Weights of a small GPT-style language model, trained from scratch on English Wikipedia.
Size: 8 layers, width 576, MLP 1728 SwiGLU, vocabulary 8192, 35.7M parameters.
Architecture: RMSNorm before each block, rotary positions, no biases in attention or MLP, tied embeddings.
Training: a variant of Muon for these matrices, 656M tokens, 10004 steps.
Each number is 50 + 15 x the weight over its row's rms, rounded and kept within 0 to 99. Layers, rows and columns count from 0. The size before them is the row's rms in percent of the matrix's.

# up: layer 2 MLP up, 1728x576, rms 0.132, rows 848-882, columns 384-447
# down: layer 2 MLP down (transposed), 1728x576, rms 0.139, rows 848-882, columns 384-447
# gate: layer 2 MLP gate, 1728x576, rms 0.131, rows 849-883, columns 384-447
up848 101:65 71 39 35 37 62 54 43 35 63 35 56 51 31 50 52 79 79 30 74 46 51 72 31 51 64 40 48 32 32 66 49 55 31 38 67 29 47 42 68 42 71 56 47 52 47 61 56 76 60 80 66 44 38 52 49 49 39 40 52 58 47 26 38
down848 099:56 53 47 44 49 27 47 73 54 29 58 54 19 50 35 31 66 39 37 60 53 54 66 37 58 29 27 72 26 11 16 62 62 43 57 33 94 28 47 50 57 48 50 44 80 50 59 63 59 38 44 52 48 51 48 42 69 47 57 49 55 66 61 47
gate849 105:62 26 52 59 33 55 59 49 37 52 42 27 40 69 49 68 34 53 33 52 39 21 47 52 40 68 29 39 68 34 64 33 19 49 38 57 58 42 64 46 35 43 50 36 34 69 40 38 56 56 83 27 56 55 61 48 41 43 47 36 45 56 31 62
up849 102:53 42 35 33 42 31 02 32 45 43 64 59 46 57 43 37 28 40 64 52 58 37 53 41 50 56 39 40 31 42 29 72 59 36 42 49 45 23 65 53 28 33 46 44 62 46 27 71 51 59 84 57 45 75 46 65 50 32 49 71 41 16 39 66
down849 106:50 47 70 31 54 53 28 52 59 39 70 37 58 30 18 27 21 59 58 55 50 49 44 71 19 34 15 58 63 30 58 71 54 32 39 70 69 39 69 61 55 57 45 56 21 37 51 59 36 41 65 52 66 61 55 68 31 67 33 50 66 23 46 73
gate850 098:55 36 43 44 47 55 33 78 62 45 33 57 72 63 64 53 70 36 52 75 59 54 52 32 80 31 47 35 57 60 23 52 29 57 73 73 29 63 28 53 57 65 50 73 62 82 54 51 61 44 56 56 45 41 64 34 77 56 44 54 46 57 45 42
up850 099:52 58 65 45 72 30 75 13 58 33 50 62 50 48 19 31 47 65 52 46 44 71 17 44 35 44 83 68 58 66 48 85 66 24 80 45 61 31 34 26 71 56 71 39 49 77 46 42 61 60 67 56 58 54 36 44 00 71 44 54 34 51 56 32
down850 099:46 42 61 57 86 44 79 71 39 56 47 59 39 49 55 43 53 76 42 61 61 47 54 65 42 44 69 53 62 33 50 47 61 52 54 48 43 47 89 58 28 65 44 61 50 48 44 44 42 69 74 58 30 61 50 36 31 64 46 50 24 69 59 54
gate851 100:51 73 88 39 19 37 37 63 63 63 56 41 68 36 83 65 47 57 49 51 52 89 60 69 26 30 55 53 43 69 72 55 47 47 66 54 81 75 53 51 62 60 68 78 61 61 51 81 54 48 54 77 40 56 43 54 53 67 39 61 52 38 37 72
up851 101:39 48 39 68 32 46 61 68 95 38 41 70 43 51 59 72 45 49 38 54 67 55 32 69 59 61 55 52 63 65 64 43 45 23 58 59 52 38 46 47 68 36 39 62 72 69 38 85 68 17 48 55 39 58 43 43 50 68 22 60 43 36 79 61
down851 105:77 47 58 28 42 50 55 65 67 65 49 59 35 62 44 40 47 28 56 37 61 59 45 49 75 50 39 42 70 49 43 52 39 58 40 30 50 48 26 48 74 36 61 55 77 57 24 43 39 81 44 46 42 18 52 53 44 16 61 48 48 82 62 42
gate852 101:49 53 30 58 37 68 62 58 56 49 69 55 63 34 43 63 45 55 43 51 45 55 27 38 54 46 53 65 44 78 51 38 59 49 36 73 63 59 65 64 18 55 34 59 46 52 40 47 68 27 77 47 81 75 31 51 34 64 45 51 29 33 31 51
up852 102:72 68 57 63 30 47 57 74 39 36 67 83 36 32 52 64 26 74 68 44 76 68 21 44 28 46 36 48 34 74 52 83 29 53 46 54 79 52 56 63 56 72 47 50 56 42 38 49 48 60 57 85 59 48 68 65 45 71 76 27 40 69 54 90
down852 103:44 78 53 57 37 33 32 27 68 76 50 40 37 37 44 66 31 38 34 57 64 69 58 54 44 56 66 67 54 55 58 29 59 63 51 24 29 66 36 41 57 30 46 63 64 45 78 37 70 71 32 31 57 55 55 27 56 66 39 61 82 62 62 62
gate853 102:43 72 54 70 87 54 37 59 22 51 66 54 41 56 47 39 11 62 18 58 59 51 67 54 60 27 53 67 50 62 52 57 48 48 29 46 46 52 45 65 42 58 61 58 58 53 60 37 50 38 15 38 54 49 41 55 57 39 72 35 48 24 69 40
up853 097:63 54 48 37 47 48 65 46 53 57 46 38 42 48 53 37 25 45 68 54 49 62 57 31 28 61 26 37 35 32 62 51 35 09 61 64 51 35 30 39 33 58 39 53 60 69 46 66 42 50 59 53 48 56 48 11 36 57 41 68 37 49 30 20
down853 098:57 43 50 57 53 57 39 78 50 66 50 53 33 41 34 22 63 64 58 45 41 56 35 45 45 81 54 22 18 63 39 49 48 52 30 52 35 40 56 53 41 36 46 34 54 68 22 39 80 51 45 64 40 50 39 74 54 38 46 59 50 43 76 52
gate854 101:40 50 66 24 52 56 34 61 28 55 53 51 37 42 56 53 59 62 60 71 60 24 66 74 79 66 99 58 47 64 70 41 35 52 67 55 37 45 47 56 22 20 49 40 67 37 59 58 36 43 55 65 49 47 69 53 52 60 57 22 64 64 71 63
up854 101:29 63 21 60 60 29 57 53 67 48 50 68 37 52 58 29 25 48 37 44 48 57 38 25 32 21 14 27 46 29 58 55 61 45 56 60 44 77 79 43 66 54 38 52 43 57 13 37 53 59 45 58 41 55 27 42 45 29 44 50 43 42 41 45
down854 102:12 54 34 57 74 47 25 56 48 38 59 57 47 36 53 56 54 50 27 46 39 59 56 53 45 54 21 45 48 69 47 75 66 58 40 46 51 59 58 24 66 61 61 69 20 77 17 59 69 60 33 80 44 47 43 46 37 48 35 34 58 31 53 81
gate855 101:56 71 44 46 50 48 65 47 51 67 56 86 32 50 36 30 38 33 74 66 42 17 42 51 64 47 38 48 61 70 66 68 54 53 68 47 63 30 60 39 49 41 56 37 54 53 48 56 73 56 37 24 67 58 47 36 30 30 51 41 75 28 76 53
up855 101:49 49 52 48 46 49 54 48 38 44 33 80 44 10 60 61 74 69 68 38 58 53 66 56 28 43 17 71 50 57 56 51 47 57 42 54 46 43 70 34 38 64 51 54 52 61 36 48 50 46 57 38 35 39 30 47 17 64 28 62 49 34 37 74
down855 102:75 47 33 54 57 40 49 63 41 53 56 42 50 57 44 47 46 51 19 46 71 43 42 56 51 31 80 34 31 44 70 76 52 60 52 43 46 38 63 49 28 32 62 60 41 20 52 54 61 29 54 66 58 69 71 38 31 55 56 61 57 48 21 39
gate856 103:22 40 43 35 63 32 59 42 72 39 54 30 45 76 54 45 51 56 35 52 48 57 48 62 49 59 48 67 36 46 40 38 21 61 43 58 61 12 26 82 30 18 40 26 66 69 40 76 57 36 44 47 31 53 57 51 31 66 26 56 43 37 43 42
up856 101:25 34 52 31 30 24 61 70 56 66 35 39 67 51 45 42 92 66 78 45 45 37 53 50 39 42 63 44 69 19 63 49 56 55 68 32 34 44 28 47 42 39 88 18 47 75 29 59 50 37 52 51 41 51 48 27 55 53 56 54 45 55 48 54
down856 102:51 36 48 42 49 51 42 42 60 60 31 45 26 35 51 34 72 65 46 54 57 64 62 49 42 57 38 57 71 42 54 52 37 53 89 40 34 48 23 60 25 35 57 51 73 91 49 84 70 44 41 76 56 48 18 46 40 78 22 59 42 63 85 55
gate857 104:59 64 43 32 63 44 60 52 29 62 29 54 38 68 41 56 25 40 32 40 44 51 31 45 33 73 56 36 65 50 44 69 30 80 58 60 47 42 99 47 67 29 37 36 69 51 61 78 64 30 49 50 45 66 33 39 46 41 28 49 30 45 69 44
up857 099:66 57 75 35 61 53 25 49 21 54 36 54 58 10 43 48 47 66 56 67 56 53 34 42 39 53 61 43 38 34 37 32 57 54 71 41 44 31 43 85 29 68 84 61 69 35 39 71 57 26 70 47 73 64 43 41 57 58 78 30 46 57 62 31
down857 101:48 42 40 61 49 50 37 68 48 60 72 37 41 50 12 60 46 43 50 53 45 67 55 70 16 75 62 62 59 51 61 48 92 55 47 56 40 15 35 55 39 59 62 81 51 66 81 29 46 57 67 45 47 19 59 20 32 58 43 78 75 43 45 64
gate858 096:46 59 55 41 41 28 74 54 42 47 45 36 60 48 49 62 62 53 59 47 31 66 47 49 34 63 58 47 40 52 51 10 71 60 11 48 54 72 60 47 46 38 40 72 57 92 37 46 50 33 63 51 55 45 32 42 37 41 46 75 09 52 52 28
up858 100:70 43 52 44 45 83 46 27 41 22 55 46 59 54 50 61 81 50 48 32 52 11 53 57 33 57 78 37 43 43 48 46 19 45 77 66 45 29 59 57 41 28 42 57 59 41 54 68 47 21 40 56 66 20 52 51 66 51 54 23 45 49 35 50
down858 102:49 25 47 54 52 59 59 53 35 45 43 46 32 65 60 73 46 61 62 31 24 37 41 38 23 61 55 62 70 47 35 53 32 54 90 34 86 42 60 37 45 64 58 50 61 49 42 48 51 37 54 26 73 47 36 22 50 51 35 26 44 43 42 47
gate859 099:74 49 50 67 47 45 44 73 62 00 45 53 54 33 57 52 46 34 56 69 57 49 46 44 76 56 42 32 38 50 63 34 70 38 52 51 73 45 39 43 17 48 50 42 57 49 55 37 22 35 57 31 17 46 57 39 42 63 52 73 39 46 77 52
up859 101:64 33 78 55 63 39 48 67 48 68 74 30 53 57 40 61 34 42 57 53 37 56 50 39 38 80 65 29 40 51 50 56 60 35 50 58 26 29 47 46 61 57 17 35 68 60 49 53 44 57 37 54 32 38 53 43 45 00 55 81 54 70 58 44
down859 100:57 49 46 41 35 39 35 46 67 41 52 30 71 64 27 68 22 32 32 37 45 37 33 73 65 47 48 74 61 73 53 62 41 72 44 55 33 66 99 60 56 25 39 56 41 22 39 44 27 57 49 63 74 28 68 36 93 68 40 77 46 48 44 66
gate860 101:40 35 50 50 32 51 48 70 23 56 41 77 48 13 64 40 61 37 40 63 32 75 47 57 39 50 54 56 59 20 26 51 57 46 25 67 38 56 55 53 72 35 49 76 40 60 40 66 42 31 53 60 53 34 49 28 60 53 52 43 38 46 49 35
up860 102:35 54 44 59 37 59 63 63 33 78 67 83 44 41 46 36 35 57 54 55 46 45 45 26 12 50 55 50 61 39 66 33 62 37 51 53 36 38 79 73 80 36 48 60 55 44 45 33 16 44 39 51 44 58 65 52 23 45 67 53 52 61 57 41
down860 101:52 29 51 58 60 47 55 77 62 73 60 46 43 61 73 51 65 56 74 56 54 62 31 81 48 63 28 75 79 23 62 54 50 40 58 53 61 62 50 26 63 48 58 59 80 48 47 49 60 65 56 76 71 50 38 14 29 35 48 42 56 50 38 84
gate861 098:68 37 27 50 31 35 53 49 60 73 54 60 68 99 68 55 44 45 31 33 90 63 52 42 53 40 46 69 33 43 43 30 49 53 57 51 22 58 33 55 68 44 55 46 63 62 22 60 47 70 55 26 20 56 67 55 52 32 37 23 51 36 39 44
up861 097:20 54 60 59 44 56 25 25 52 39 58 45 51 45 41 61 15 50 47 30 48 51 47 52 68 19 46 53 77 28 68 38 48 77 52 60 50 52 44 60 34 70 48 49 46 46 55 29 32 26 41 72 28 46 58 53 78 42 48 84 39 44 61 49
down861 101:50 40 42 60 45 52 44 67 49 47 44 30 73 62 36 40 39 27 53 54 63 34 54 69 87 56 50 35 62 37 59 67 38 39 26 23 65 43 57 61 42 37 49 48 46 56 47 63 52 51 39 59 70 46 36 66 39 62 56 30 51 35 43 58
gate862 101:66 27 51 58 74 50 52 63 72 61 61 43 58 42 51 71 64 71 49 29 23 41 63 50 48 56 56 44 28 45 27 39 35 51 74 45 40 61 67 66 52 59 19 53 76 68 53 55 90 63 55 30 62 52 57 52 76 37 12 64 39 42 55 90
up862 103:41 52 63 60 37 43 44 32 52 15 56 47 81 49 52 58 53 42 63 78 25 64 51 77 83 36 83 83 46 73 64 69 32 58 52 45 43 47 58 38 68 53 37 24 48 45 44 41 43 43 47 92 43 48 53 59 38 53 38 59 63 45 43 67
down862 101:31 53 56 60 40 37 42 38 52 57 52 60 36 38 45 65 43 33 53 45 21 45 69 57 60 64 68 52 59 27 32 40 61 43 47 46 36 53 50 55 63 53 21 32 70 70 72 37 83 43 50 36 41 41 44 56 64 58 46 53 72 23 60 50
gate863 099:87 29 51 67 34 64 37 37 42 83 42 50 41 74 45 31 64 84 25 41 36 55 33 65 78 72 37 48 60 49 53 71 65 65 66 48 30 58 06 36 66 64 28 35 14 59 56 48 37 69 60 65 47 55 71 73 66 28 22 52 52 54 63 49
up863 103:55 58 67 47 43 54 35 46 58 44 34 56 59 76 40 50 38 55 62 41 59 29 42 78 57 26 35 54 32 47 35 47 69 26 25 25 35 36 56 46 54 38 27 25 50 39 28 59 18 64 51 90 23 66 41 46 81 56 73 66 67 31 10 12
down863 104:32 41 52 45 37 62 30 46 32 48 34 43 49 38 29 48 43 70 64 35 79 52 64 63 55 40 35 47 37 56 45 55 43 56 58 33 41 38 65 36 40 45 39 19 45 77 37 50 42 64 54 60 67 64 55 42 50 64 50 56 54 33 42 47
gate864 102:63 46 34 69 33 68 52 55 26 57 25 40 52 36 54 82 62 40 66 28 35 40 30 76 30 24 55 66 52 53 71 38 53 39 58 56 45 46 59 59 80 47 57 39 45 71 43 30 70 50 46 65 75 51 49 31 46 52 26 24 66 47 55 55
up864 099:22 78 51 46 44 48 68 50 61 85 54 63 56 72 43 79 68 29 65 40 46 38 57 63 56 55 51 66 37 15 53 44 69 30 47 59 54 69 47 59 58 55 57 66 65 34 40 72 47 58 56 72 37 39 66 32 45 30 13 24 44 63 18 49
down864 096:53 65 62 70 84 64 62 56 73 29 13 66 55 44 68 31 64 54 60 52 58 50 66 44 77 38 44 35 64 40 70 36 50 59 57 55 63 65 53 24 54 31 28 63 81 39 60 51 64 41 46 63 54 78 70 41 51 45 31 42 77 48 49 44
gate865 103:31 28 60 26 55 45 58 57 57 49 32 44 56 60 65 15 64 27 62 33 33 52 52 47 51 28 42 56 61 63 48 41 62 67 22 28 70 55 47 68 48 47 45 53 66 79 47 33 41 81 69 43 24 46 11 45 35 48 30 35 36 32 57 80
up865 105:78 63 45 31 37 36 49 20 73 57 53 45 36 69 18 49 76 39 66 45 93 67 75 70 54 42 78 63 57 30 28 71 31 65 50 70 46 52 45 40 61 50 40 52 69 63 46 58 57 49 34 43 52 51 47 53 51 31 49 56 05 36 47 39
down865 104:29 52 31 71 43 48 38 51 36 52 55 49 51 80 41 78 42 36 65 51 49 66 47 70 46 36 56 47 43 31 47 39 34 48 49 47 37 40 63 55 27 60 88 50 42 36 20 45 65 42 44 55 63 52 50 41 52 35 54 27 70 41 25 39
gate866 100:36 78 43 55 53 54 65 44 45 58 87 61 50 17 57 50 39 31 62 65 65 60 74 52 77 48 40 69 42 73 70 61 65 54 34 65 55 16 93 48 67 42 51 64 71 51 34 33 54 55 65 44 39 53 56 28 40 52 57 53 61 60 71 56
up866 103:33 28 61 71 41 27 24 38 41 57 50 36 59 60 74 42 38 55 34 30 48 51 71 61 52 67 31 55 45 40 69 45 53 48 61 60 47 92 33 57 73 54 63 19 59 70 64 32 41 49 55 59 34 30 58 69 67 32 45 52 38 43 46 47
down866 097:24 47 46 43 65 53 69 56 29 70 39 57 42 48 51 18 47 38 40 43 68 78 46 61 32 59 40 59 43 23 47 64 49 41 57 49 25 51 45 44 67 66 55 42 67 52 33 51 57 54 32 51 63 20 51 50 35 62 83 32 51 47 40 48
gate867 099:69 64 59 60 67 59 47 66 27 62 57 48 50 48 44 46 56 56 49 26 45 58 59 49 64 39 36 49 41 52 51 28 83 31 30 51 57 63 72 73 74 86 23 48 45 62 39 37 08 39 36 30 61 49 63 47 58 33 62 59 61 49 51 60
up867 098:51 45 17 25 13 66 76 55 87 26 30 48 53 46 63 54 45 35 49 52 68 41 38 18 35 38 68 31 32 34 58 66 64 51 58 57 16 36 51 38 54 67 51 40 49 32 40 52 51 50 47 63 49 52 47 61 29 62 55 54 55 48 79 53
down867 094:45 48 56 40 67 43 69 54 29 45 52 71 19 52 66 30 50 44 42 16 38 57 39 48 42 56 42 32 24 38 44 23 73 41 60 68 40 52 78 45 50 61 26 31 41 48 57 43 48 56 43 41 55 59 61 61 42 55 34 48 10 71 42 55
gate868 100:72 47 46 73 44 36 53 54 47 62 44 46 24 65 60 64 35 22 69 19 55 68 59 54 77 55 62 65 41 46 61 67 54 34 65 57 09 52 50 78 50 49 24 49 44 36 60 52 57 55 73 33 52 21 81 71 45 51 52 60 50 28 34 60
up868 100:33 59 61 66 73 36 39 42 36 55 54 47 54 62 37 65 62 57 53 68 24 21 56 46 34 48 72 66 54 35 60 95 73 41 23 55 36 61 56 66 45 34 34 35 42 64 57 33 69 73 68 37 43 22 43 51 34 36 40 62 41 11 61 37
down868 102:28 51 58 47 60 66 38 32 41 77 50 03 51 69 38 32 79 64 74 48 33 58 60 21 57 49 22 52 66 54 43 52 66 62 35 50 64 66 53 68 75 51 37 32 58 63 44 54 46 42 47 57 30 49 43 46 62 50 86 46 46 44 50 55
gate869 100:62 49 56 58 64 26 62 55 58 49 51 70 74 36 77 43 74 46 20 63 28 40 73 76 61 36 38 54 45 80 59 53 39 48 91 37 48 32 59 39 50 49 44 81 30 38 71 58 60 62 79 38 55 64 25 47 36 67 52 44 19 80 48 59
up869 098:42 76 30 24 46 34 73 48 72 64 20 54 53 49 58 58 64 63 42 63 49 58 59 44 39 33 52 44 54 47 45 63 51 58 53 49 56 36 45 56 72 46 39 34 35 47 42 61 16 47 70 53 35 78 45 48 59 54 50 56 82 41 30 51
down869 099:53 48 57 65 57 54 37 54 43 51 49 76 46 62 43 18 54 55 34 66 16 60 62 34 41 43 29 52 41 30 53 38 73 53 48 29 71 53 46 26 45 37 69 29 60 64 44 66 64 35 33 44 54 40 27 58 49 35 53 51 46 34 61 64
gate870 099:43 53 21 32 47 62 30 56 49 46 40 39 54 69 77 44 25 70 60 61 48 55 72 36 83 55 61 38 88 68 49 43 67 35 50 46 53 32 51 44 25 34 47 61 55 61 32 52 64 36 42 56 32 39 62 37 27 57 59 41 62 43 63 46
up870 101:81 65 54 94 65 61 56 58 38 80 40 40 79 68 52 48 23 41 59 66 40 53 36 39 53 59 56 38 36 64 52 55 25 50 80 77 45 54 32 73 35 41 54 45 37 57 52 56 55 36 35 34 55 41 80 53 67 10 34 26 50 49 62 43
down870 099:56 24 60 48 60 31 36 51 46 70 72 51 57 64 66 49 31 54 58 69 71 62 33 53 51 53 83 35 35 44 52 88 47 52 63 54 39 52 47 54 51 39 59 72 25 50 42 42 28 38 54 43 44 46 58 38 30 53 27 46 50 43 34 66
gate871 100:35 25 36 60 67 57 44 45 53 32 27 58 47 59 58 58 63 38 51 65 73 53 32 46 45 44 69 48 58 35 39 54 23 49 58 46 27 73 67 61 31 81 68 60 60 89 50 36 70 34 28 47 45 57 49 50 59 18 41 77 42 70 11 47
up871 103:62 54 77 27 17 54 52 54 39 09 50 70 44 45 60 45 27 42 64 48 90 44 43 56 52 34 58 68 44 72 54 55 54 44 68 55 22 39 64 53 57 62 60 69 67 39 37 51 58 59 27 54 72 24 60 67 53 33 38 46 66 43 80 24
down871 106:36 31 47 39 66 51 43 50 60 56 39 56 29 46 59 75 47 77 86 31 42 43 45 51 67 33 44 55 56 39 42 61 34 39 69 49 75 30 54 64 49 21 43 60 63 19 66 48 14 67 48 80 63 53 62 47 45 53 59 41 61 66 51 56
gate872 104:23 45 65 63 29 48 26 66 61 60 58 58 58 43 55 44 20 52 67 25 41 59 47 54 14 20 27 52 61 41 77 43 73 61 34 69 78 44 56 56 52 30 25 68 40 50 78 60 45 57 65 39 51 84 44 25 44 69 40 52 40 56 82 60
up872 109:64 58 22 66 61 51 87 42 41 61 24 55 68 36 63 73 57 48 40 80 53 42 48 58 96 64 85 50 42 41 34 63 46 57 49 21 26 48 61 52 55 61 44 50 37 43 35 22 64 33 54 55 73 16 41 56 48 39 60 59 46 56 47 53
down872 109:53 58 21 35 75 61 74 58 47 30 33 41 33 67 48 66 65 70 36 78 25 35 44 61 74 48 50 26 57 41 25 42 64 46 84 33 44 57 53 52 28 70 52 34 49 78 41 32 60 56 46 50 79 55 51 56 60 49 33 50 45 51 55 28
gate873 102:51 62 18 56 46 62 64 47 32 55 75 28 46 71 57 52 65 34 33 59 43 47 26 52 53 48 55 43 54 56 32 39 77 30 58 45 27 38 56 42 49 70 34 37 27 39 50 68 74 60 62 55 41 43 48 32 44 72 12 47 40 69 57 67
up873 101:57 63 34 54 52 80 48 38 63 38 60 52 60 51 59 50 51 29 27 54 42 55 40 38 64 60 52 50 67 59 33 72 65 56 62 48 72 46 39 57 29 28 69 47 58 42 53 57 76 48 49 45 44 51 56 59 26 68 27 41 22 61 39 35
down873 099:60 36 40 40 55 60 48 29 48 57 62 58 49 53 70 38 68 19 58 58 44 57 53 49 49 84 32 49 44 60 30 53 50 51 20 58 21 81 79 29 57 76 39 49 60 82 44 76 59 70 52 47 55 52 31 42 40 49 64 64 44 53 32 46
gate874 100:87 57 59 71 52 60 48 55 59 67 55 62 50 12 56 61 43 45 44 57 67 32 42 71 50 53 44 67 30 71 31 63 59 41 61 62 46 32 56 46 37 34 51 58 44 64 54 67 39 57 48 63 41 49 71 49 59 42 67 45 33 73 65 25
up874 098:40 66 58 29 46 46 36 64 05 21 48 47 38 30 59 86 71 39 60 30 67 55 24 29 63 58 35 39 35 43 61 68 40 23 65 42 44 23 60 43 46 54 77 58 35 56 54 55 58 34 55 55 52 41 31 54 39 31 23 54 48 81 43 41
down874 100:42 55 36 44 50 68 55 59 33 54 43 65 65 71 45 72 79 57 78 58 53 91 50 52 73 62 65 68 50 50 74 65 79 70 60 60 72 50 61 29 45 55 63 35 67 27 56 26 37 38 56 65 47 64 61 61 41 44 29 71 23 36 52 51
gate875 105:54 52 86 23 47 32 52 56 47 44 64 47 61 36 39 58 15 49 44 49 26 73 56 69 56 49 51 36 41 70 29 53 41 56 36 75 41 61 41 58 34 80 42 32 68 69 28 38 57 38 43 45 47 15 66 38 37 47 53 44 36 57 51 61
up875 101:52 61 23 23 63 41 89 68 32 47 36 69 62 28 44 59 38 33 51 39 57 42 55 54 63 30 52 67 54 46 39 43 67 54 45 52 54 65 31 53 24 80 63 50 60 64 31 56 54 41 54 47 60 46 77 44 52 44 54 58 28 83 64 51
down875 099:51 26 64 33 39 59 68 57 52 41 46 50 49 50 45 67 34 33 34 61 43 36 46 72 58 41 51 34 44 48 59 49 60 51 63 63 21 49 37 72 40 61 64 32 70 37 54 49 55 75 50 44 71 76 47 34 45 62 67 60 53 42 01 47
gate876 102:43 46 45 53 43 65 50 41 35 58 38 87 48 65 60 39 52 76 53 54 25 47 70 43 49 74 44 34 47 57 50 44 37 49 64 56 40 51 37 42 22 44 56 56 54 49 16 64 64 51 49 75 46 57 45 40 51 28 35 50 37 60 61 46
up876 102:37 20 42 48 29 48 32 61 47 67 22 16 50 61 41 89 70 36 50 63 44 60 35 45 50 42 78 60 73 45 57 45 52 48 40 57 45 44 76 54 59 29 46 61 65 60 60 58 23 66 21 53 75 55 39 85 62 78 45 55 72 39 46 36
down876 100:65 25 54 72 51 69 25 55 23 51 41 41 49 38 47 67 65 37 41 71 32 32 62 75 48 44 51 61 33 24 40 29 66 49 55 37 39 32 44 52 75 45 78 58 59 67 74 79 67 33 89 66 76 61 42 59 39 49 69 70 60 61 72 23
gate877 101:30 42 69 52 65 58 43 38 55 46 65 59 57 50 44 56 35 44 12 56 40 47 60 33 41 61 47 62 35 44 42 72 72 55 49 31 40 37 59 58 57 49 79 52 63 59 59 51 61 32 40 59 37 44 62 28 30 45 36 30 43 67 68 42
up877 101:61 47 67 31 44 69 30 41 75 41 49 17 58 50 18 57 75 43 73 50 41 62 52 44 45 46 80 47 99 58 47 66 30 56 72 56 38 56 55 52 56 46 46 49 23 22 36 32 70 35 41 42 42 57 37 44 57 54 45 40 50 50 48 63
down877 100:64 58 70 31 24 54 43 62 48 55 50 39 23 41 65 43 44 32 68 53 74 51 28 32 71 51 61 37 40 69 14 41 54 46 61 38 41 74 47 51 38 25 35 36 90 39 40 34 31 58 25 28 40 84 71 42 62 67 39 37 48 43 36 45
gate878 095:37 22 55 62 54 44 67 61 25 34 50 46 54 40 66 66 51 57 21 37 40 36 32 45 59 46 56 45 25 51 58 49 64 74 80 62 54 55 62 45 66 50 30 70 62 32 31 59 46 68 68 50 51 29 61 53 19 60 62 82 38 30 56 55
up878 093:53 38 42 32 25 52 78 61 41 41 61 59 43 46 61 84 61 49 34 42 53 27 61 54 39 50 57 35 08 56 57 61 53 71 47 57 66 36 72 33 56 45 36 42 63 44 60 31 36 75 72 36 44 36 66 43 20 36 59 62 34 49 71 51
down878 100:39 21 45 65 37 85 44 33 48 34 50 38 14 54 61 44 61 52 46 46 53 46 62 50 41 46 49 35 62 46 54 57 61 51 74 70 36 38 64 33 43 37 38 50 33 50 41 67 18 52 35 58 40 70 23 66 33 59 41 55 38 63 62 63
gate879 102:68 54 45 37 28 75 45 38 47 60 36 67 26 59 27 64 16 61 68 67 48 66 40 37 55 57 53 20 65 61 21 45 50 63 26 12 57 68 68 46 53 30 44 20 60 58 59 45 33 41 61 41 45 52 67 61 09 42 48 51 67 74 42 38
up879 099:46 47 36 40 41 20 51 45 62 52 69 54 54 29 31 42 50 37 49 74 43 51 40 39 44 03 66 33 74 48 35 36 31 40 52 38 69 31 43 66 55 39 66 48 75 73 69 44 15 62 55 81 55 35 62 31 57 67 56 17 76 56 49 54
down879 099:44 57 57 75 22 62 26 36 47 45 60 65 43 38 36 37 61 63 50 74 44 48 18 73 41 48 40 43 88 35 48 63 60 66 40 58 64 75 45 53 42 53 57 41 51 48 43 69 29 60 64 40 43 56 29 62 52 73 63 66 45 50 39 53
gate880 095:61 56 32 51 42 55 53 49 64 82 61 59 69 39 45 20 55 66 46 43 52 49 74 73 87 48 27 38 51 28 29 44 62 79 56 58 55 36 58 62 50 54 25 49 58 64 54 33 46 61 61 41 72 40 45 45 55 75 66 72 40 43 46 36
up880 099:34 63 72 52 47 51 54 58 67 00 30 31 03 55 47 89 44 52 60 52 28 51 73 34 10 37 72 45 47 61 52 46 61 38 52 62 66 39 61 36 29 61 59 45 21 22 53 50 70 37 55 58 56 48 57 54 75 49 41 51 29 34 60 85
down880 100:59 65 76 59 58 39 42 43 36 35 64 47 62 77 53 76 84 37 37 26 58 49 64 56 69 54 66 75 48 57 64 37 60 52 43 57 26 43 35 51 59 40 43 60 45 42 38 70 48 53 47 65 37 41 66 40 52 39 65 68 46 57 38 66
gate881 097:75 49 57 39 07 39 57 59 38 78 58 64 55 43 36 30 43 32 63 28 48 42 60 54 33 29 42 55 72 62 65 58 75 13 49 75 40 62 71 56 74 47 43 50 28 91 35 37 80 44 41 56 33 51 60 59 97 23 45 47 82 40 71 21
up881 100:51 64 55 72 41 56 36 32 71 51 19 72 29 38 68 51 62 58 37 47 78 67 51 38 38 53 70 80 36 38 55 38 63 67 56 80 52 54 52 85 43 52 60 42 57 31 55 52 30 77 66 52 65 52 58 60 38 75 53 51 57 25 71 40
down881 097:33 53 25 48 21 52 54 62 67 38 51 40 43 42 62 44 61 60 49 60 71 36 64 61 51 12 35 43 64 52 77 19 53 40 70 35 62 40 75 48 95 47 46 63 32 79 44 52 64 39 32 58 34 22 43 66 43 34 76 65 45 78 65 56
gate882 107:46 27 40 53 63 48 32 33 99 52 73 77 23 54 58 50 63 26 64 42 43 60 17 60 55 45 55 42 72 40 43 65 63 58 38 55 31 63 65 72 27 60 42 36 78 31 16 40 28 50 59 33 53 43 59 60 48 59 43 46 62 69 45 46
up882 105:56 48 55 59 30 21 84 39 55 71 20 66 50 11 59 75 74 66 65 45 23 24 42 44 62 73 46 45 40 51 37 60 42 38 38 53 67 54 26 39 36 49 47 41 42 49 61 60 58 53 78 48 51 46 45 40 50 39 51 46 27 49 52 50
down882 104:45 42 56 60 37 30 58 58 37 63 36 43 78 28 50 49 52 37 42 46 57 61 50 41 56 98 39 56 40 59 41 65 48 46 12 51 48 69 46 30 44 42 50 39 26 48 38 43 72 61 60 60 62 68 52 57 54 41 39 25 34 49 47 58
gate883 098:63 58 24 47 48 52 52 67 39 46 44 26 43 23 26 52 55 62 63 69 32 27 46 41 55 46 53 41 63 41 46 72 58 51 69 53 32 76 48 47 44 65 59 63 81 63 37 73 48 41 49 71 52 56 64 40 52 54 50 61 69 48 28 39